Weights of a small transformer language model: 71.6M parameters.
Each number is 200 + 30 x the weight over its row's rms, rounded and kept within 0 to 999. Layers, rows and columns count from 0. The size before them is the row's rms in percent of the matrix's.

# layer 6 attention query, 768x768, rms 0.0472, rows 0-25, columns 320-383
087,207,222,116,149,178,214,181,212,167,248,219,193,215,223,141,171,262,187,181,222,172,177,199,201,211,141,194,214,236,198,217,198,188,194,206,177,210,182,197,166,207,179,217,146,281,212,215,226,187,195,181,246,169,216,148,215,99,220,217,178,212,216,173,207
116,177,200,221,216,232,207,174,169,272,190,206,224,199,199,171,211,232,160,189,205,274,163,268,201,180,222,229,202,187,214,230,175,205,148,242,178,209,184,215,209,213,230,170,190,182,136,203,173,190,207,219,223,139,189,224,211,227,188,154,244,185,254,206,177
093,253,201,217,239,157,219,215,136,258,192,206,194,194,189,202,154,217,187,243,178,218,217,206,191,182,151,211,215,210,213,243,214,227,193,201,168,204,272,171,211,164,220,215,195,208,165,217,241,187,239,213,196,201,213,166,203,224,171,233,169,201,187,265,240
156,241,208,196,193,192,201,177,193,171,232,206,177,175,200,194,183,208,173,227,240,180,233,169,187,202,157,201,188,179,113,189,201,162,220,174,199,172,264,197,204,265,188,163,188,234,182,211,166,225,237,184,218,164,200,218,233,215,247,173,194,219,231,177,212
094,195,222,199,243,204,221,199,180,169,213,207,204,171,184,173,207,157,161,155,191,136,183,181,254,165,218,205,232,244,225,166,217,134,205,198,200,183,216,189,198,237,189,258,211,206,175,162,215,218,139,205,190,252,220,248,163,216,188,201,197,187,170,234,239
097,209,178,192,164,214,173,230,200,216,237,213,159,205,189,249,231,237,168,159,181,212,193,199,239,217,306,176,207,195,249,183,182,153,188,154,252,243,252,207,208,160,194,191,178,190,215,191,169,168,266,176,218,197,169,158,154,211,222,226,228,193,116,180,138
096,215,249,156,169,216,218,192,215,134,207,213,159,212,209,214,175,248,262,207,201,172,194,213,166,234,193,203,253,209,221,223,140,177,265,151,210,178,231,172,169,233,175,199,233,169,225,177,216,193,211,240,205,229,186,149,189,213,186,209,201,264,174,194,235
101,249,172,215,159,215,215,165,228,239,228,219,239,190,155,177,231,201,184,196,211,172,125,226,209,156,195,183,186,191,157,257,203,170,168,193,195,237,255,185,174,209,167,178,189,175,225,244,187,257,264,236,207,225,205,158,202,195,215,245,180,268,193,168,170
094,209,191,223,225,223,204,198,192,255,180,191,240,158,196,159,218,181,199,190,178,194,168,242,219,227,129,177,160,169,161,236,208,169,201,238,170,197,203,246,155,205,183,243,155,230,194,224,242,188,166,212,204,213,188,225,241,192,211,215,175,181,204,170,226
090,246,222,231,200,195,224,176,222,203,173,210,188,203,209,160,141,176,203,252,218,182,209,214,195,199,218,212,200,211,277,247,169,135,213,186,187,204,158,201,223,216,172,264,189,206,184,182,208,181,222,196,173,168,186,230,199,213,119,211,203,222,221,246,213
087,161,203,254,236,183,177,263,203,209,191,189,197,198,166,224,209,218,166,206,231,191,203,158,220,192,223,164,196,219,181,199,187,197,176,241,240,219,226,214,262,180,180,149,177,243,199,216,191,186,193,215,181,213,230,219,236,201,200,153,175,243,197,152,172
103,209,223,142,151,236,153,238,216,197,159,196,240,248,199,176,188,134,203,195,206,169,238,164,209,239,292,248,172,233,259,248,233,224,229,226,227,183,200,240,195,184,152,208,247,181,178,203,197,177,159,148,194,221,203,142,161,207,176,221,231,174,206,192,239
112,166,195,187,254,185,176,213,209,175,204,163,227,134,209,186,219,196,219,218,242,223,204,173,223,204,210,231,178,225,225,185,234,179,215,213,189,181,202,200,165,242,187,175,205,171,242,190,203,161,180,256,182,179,174,195,214,246,202,237,218,209,153,159,175
090,152,212,212,234,163,229,194,195,182,183,210,200,185,214,213,194,160,175,189,219,216,196,163,220,213,254,195,186,210,166,202,166,175,235,188,198,134,219,153,181,217,196,209,198,219,201,188,158,233,195,199,174,164,256,210,203,190,206,207,206,218,131,157,206
100,192,230,157,183,268,205,240,213,161,229,220,227,208,245,184,229,231,205,249,192,245,236,215,216,200,190,186,221,220,214,215,175,260,186,202,205,208,178,258,228,166,199,195,141,253,189,238,210,198,167,189,182,207,210,131,180,182,185,165,202,173,231,175,192
098,208,216,170,248,273,188,226,179,159,211,225,263,183,212,209,235,266,173,171,187,200,190,230,207,196,139,283,202,177,216,210,210,134,225,187,177,199,236,186,188,220,166,180,254,185,197,260,218,216,245,244,203,172,167,206,209,161,234,201,166,219,179,208,191
089,191,160,201,196,185,219,172,197,191,235,172,201,177,211,225,253,136,210,185,222,219,204,197,216,214,226,203,212,215,212,210,224,263,234,191,206,237,167,197,217,208,208,159,202,150,210,234,248,211,152,224,137,185,178,156,167,166,237,272,175,218,157,191,226
093,227,214,254,225,181,197,202,215,174,202,194,221,216,147,181,222,207,174,212,186,241,183,204,214,209,208,174,160,171,182,177,187,176,217,177,242,232,298,175,230,227,192,189,179,179,200,195,207,201,214,220,229,181,205,184,251,185,184,215,150,255,213,199,191
105,196,231,223,203,171,222,204,213,169,236,202,188,184,236,157,183,188,157,257,243,183,218,256,172,233,181,237,124,193,218,167,163,242,271,241,221,150,156,240,237,214,230,230,192,180,162,149,158,197,243,124,202,196,208,211,194,167,177,163,201,138,229,193,180
103,221,212,142,283,196,207,172,224,261,189,219,194,182,231,207,201,186,249,207,183,163,181,229,193,193,232,239,210,182,202,173,229,216,220,257,204,189,175,190,180,175,176,226,147,148,206,210,204,161,225,224,215,216,201,182,184,252,163,129,197,209,193,177,205
093,184,221,224,176,141,212,217,140,190,216,216,218,166,228,200,236,216,217,214,217,248,153,223,167,201,148,155,187,183,173,212,242,163,213,240,186,204,208,213,189,203,201,207,235,191,193,210,203,207,169,157,240,214,254,176,170,210,198,184,212,210,217,225,153
089,173,218,195,135,166,225,188,213,277,220,217,158,264,193,181,244,201,127,166,218,157,215,187,133,158,195,177,184,216,168,166,181,231,214,202,273,221,274,180,217,166,197,204,220,202,227,176,190,190,207,152,164,203,186,204,184,177,165,241,175,206,189,166,202
090,233,208,174,202,167,198,205,194,150,229,170,204,191,172,228,194,254,176,241,169,216,217,220,179,217,238,167,143,163,196,280,211,226,212,162,205,204,210,174,198,182,214,202,194,211,196,208,201,200,209,214,156,160,207,234,244,178,197,209,168,213,213,231,231
102,146,236,227,201,203,213,177,259,251,232,236,195,188,193,165,228,199,171,192,242,217,195,148,204,199,163,202,183,185,171,173,252,160,206,167,236,233,246,188,199,218,173,181,239,217,204,144,232,237,228,177,179,169,190,205,204,206,222,229,210,259,178,131,240
101,198,225,167,160,189,215,178,208,159,202,201,190,206,231,121,217,276,198,171,234,202,175,228,164,239,155,190,196,171,174,202,219,254,245,167,130,226,208,220,193,222,249,202,185,178,255,196,160,184,220,260,183,160,198,150,205,212,205,224,194,256,215,179,204
094,163,195,213,182,232,153,211,170,180,209,157,193,212,197,189,186,155,258,244,185,225,290,185,204,180,220,176,215,249,171,163,245,204,229,198,163,202,202,152,207,172,206,163,230,170,176,206,188,217,187,220,223,152,247,226,185,264,134,229,219,250,150,137,194
# layer 6 attention key, 768x768, rms 0.0452, rows 0-24, columns 320-383
090,225,168,156,130,180,201,226,240,184,162,177,153,211,234,99,202,162,141,201,188,216,187,213,253,172,147,211,241,258,211,243,233,193,239,240,189,183,183,163,234,158,213,184,237,206,180,190,210,193,180,199,234,234,228,173,182,187,185,215,198,151,235,191,199
109,210,182,192,219,227,248,208,199,251,219,231,226,181,151,206,252,183,151,161,195,166,210,201,217,190,162,191,188,172,221,211,140,205,124,217,177,204,251,175,217,210,232,202,219,229,187,162,211,164,175,206,194,170,201,163,213,215,215,276,138,187,235,183,189
099,145,199,239,230,200,203,206,224,233,218,198,192,201,146,211,153,230,199,200,194,233,164,223,190,179,248,200,215,203,221,229,255,182,208,221,192,201,203,239,196,148,264,189,196,187,169,183,171,225,179,209,190,191,178,216,189,221,160,166,197,214,166,209,223
121,237,151,192,228,216,197,237,212,187,157,184,165,211,175,206,161,222,204,166,198,213,205,194,177,197,155,170,203,221,231,167,192,184,173,199,215,165,215,216,177,265,180,126,236,212,192,186,193,216,202,244,151,168,211,202,221,162,203,169,170,218,189,141,168
102,195,180,157,237,157,180,248,182,196,251,208,210,191,221,186,199,205,219,256,180,186,194,186,194,206,168,176,215,161,199,181,221,163,177,226,182,175,211,168,203,222,198,148,252,205,167,144,206,152,198,196,244,195,198,177,264,191,209,252,239,234,223,233,214
106,217,203,215,192,184,179,183,187,249,167,217,199,205,172,216,171,201,144,143,201,221,199,217,185,202,294,187,206,180,226,175,180,171,184,234,171,177,203,165,196,170,205,233,172,157,180,193,162,177,165,161,143,179,220,203,214,174,203,169,190,191,234,134,202
101,251,221,200,205,179,252,191,212,213,214,208,190,185,195,159,189,210,247,216,192,195,221,169,243,153,182,172,189,157,156,215,204,221,204,223,172,186,214,194,180,196,213,177,245,178,243,196,203,193,181,223,230,240,240,205,199,119,214,204,207,217,210,180,216
099,223,173,154,187,198,182,180,178,252,203,258,238,252,137,186,190,172,141,189,140,208,228,172,214,190,210,195,220,145,157,175,226,182,191,177,220,173,233,171,211,217,158,180,233,203,229,184,203,208,210,246,222,207,208,211,237,237,233,164,167,183,186,182,214
100,198,223,205,202,211,249,151,246,195,167,222,279,213,138,227,205,197,253,200,173,215,184,168,215,189,178,207,175,258,186,172,226,153,159,198,220,227,181,236,217,176,137,133,146,194,197,200,203,223,239,260,154,230,208,249,200,205,182,192,170,244,198,182,177
099,215,253,219,212,213,222,252,226,164,196,161,185,217,208,196,153,195,176,302,256,261,205,162,222,203,198,187,272,185,249,196,154,155,234,217,203,205,178,225,210,189,161,194,155,211,196,241,247,207,202,166,150,277,172,231,170,241,172,144,253,245,144,136,177
092,220,198,167,272,135,193,171,212,219,184,199,180,200,176,166,163,212,148,213,269,226,224,135,225,193,188,166,194,214,203,205,217,238,217,201,163,217,195,193,215,219,171,258,220,211,174,164,197,247,220,226,154,234,134,226,202,215,204,177,226,215,187,178,153
105,200,217,211,85,200,210,195,222,170,151,189,198,216,246,166,173,225,168,169,205,164,209,153,253,161,189,181,167,164,161,257,196,241,206,221,148,186,211,237,195,163,226,216,203,152,197,201,162,233,170,211,188,176,272,157,165,201,194,236,192,172,177,203,148
112,174,263,175,263,259,209,201,212,209,218,164,182,216,197,203,188,216,230,174,272,168,187,181,159,199,168,196,220,213,143,172,207,188,208,189,166,211,172,210,179,199,194,203,158,207,241,147,151,216,222,222,207,242,230,178,201,161,237,291,233,204,161,218,231
093,166,134,204,276,176,242,210,210,201,193,186,199,200,230,220,182,230,199,189,283,220,219,211,213,196,144,223,203,213,216,169,225,189,197,237,177,209,208,224,233,227,174,200,156,216,206,203,228,293,206,200,243,166,182,206,203,228,180,207,192,239,192,180,188
109,193,199,199,121,174,254,218,227,140,173,160,202,223,279,196,232,201,183,237,199,237,214,211,170,219,155,193,229,209,158,183,163,210,241,216,257,203,209,235,161,150,220,162,169,236,175,209,183,138,204,208,163,220,217,200,178,205,224,191,185,171,198,259,232
103,198,135,212,308,190,217,190,175,216,185,206,156,203,203,212,196,182,212,177,190,224,196,237,185,175,208,242,190,210,209,168,172,170,216,214,135,211,203,175,273,225,205,168,238,199,188,203,205,179,225,194,204,218,148,204,190,184,203,194,166,276,191,204,233
090,151,188,330,205,174,206,217,161,182,153,259,197,206,237,274,196,192,211,207,176,210,163,195,186,196,213,191,197,228,249,214,181,255,229,156,214,187,172,174,226,165,229,191,159,194,177,226,238,224,190,190,186,184,260,200,171,142,160,184,208,197,172,175,213
093,182,212,166,221,182,181,176,148,204,203,227,234,217,145,227,219,222,170,203,151,166,180,163,205,197,195,205,228,184,173,199,206,196,226,171,205,259,202,176,223,242,229,189,208,257,204,225,203,183,164,235,253,189,201,165,205,237,214,243,190,195,239,201,235
117,207,235,247,280,208,226,226,208,199,248,208,225,191,219,227,211,219,188,235,194,195,211,201,181,176,243,202,187,140,230,219,211,180,235,243,280,113,152,221,205,161,251,182,236,210,195,208,175,261,155,138,187,144,190,166,212,211,221,175,180,205,183,174,245
106,204,197,198,269,270,154,128,181,192,196,196,209,183,208,228,169,202,220,198,166,159,248,184,219,216,235,179,247,209,184,230,231,204,224,170,145,190,121,170,176,179,150,228,191,211,168,237,178,214,189,132,189,202,175,225,183,235,234,196,149,240,196,210,196
091,163,201,125,226,211,220,235,182,165,188,215,203,206,204,205,208,186,220,171,189,196,220,180,183,233,170,144,191,176,197,182,218,170,172,210,173,162,237,223,188,228,235,186,183,204,191,213,213,178,174,196,166,162,163,141,262,202,239,212,273,216,207,130,239
091,161,210,178,223,148,176,228,228,210,240,230,149,210,228,133,227,224,162,196,220,209,201,252,200,161,225,198,163,235,171,159,186,212,177,183,240,267,184,226,222,159,198,264,223,210,260,228,212,149,162,216,276,223,161,162,178,184,218,204,178,180,168,177,145
095,187,232,180,190,217,182,223,166,131,222,206,184,199,145,178,190,210,222,197,201,153,193,178,193,196,251,210,179,195,175,219,180,150,239,215,250,223,203,191,199,232,162,205,220,147,197,211,236,261,250,244,217,228,169,251,140,204,216,249,195,209,219,165,187
099,205,222,215,220,231,213,221,205,183,262,171,175,185,229,189,200,210,222,158,238,158,224,199,199,231,237,219,213,170,203,147,198,195,177,183,178,166,189,243,200,200,184,201,192,208,202,232,176,208,160,224,145,191,202,206,225,246,245,171,168,127,219,196,224
116,206,252,177,131,152,205,226,213,188,201,178,263,212,227,149,238,186,212,184,220,176,198,223,187,242,162,157,229,174,213,184,207,264,215,182,170,202,209,211,188,228,257,194,173,209,225,134,160,193,170,215,215,169,223,178,172,244,237,195,159,179,186,226,191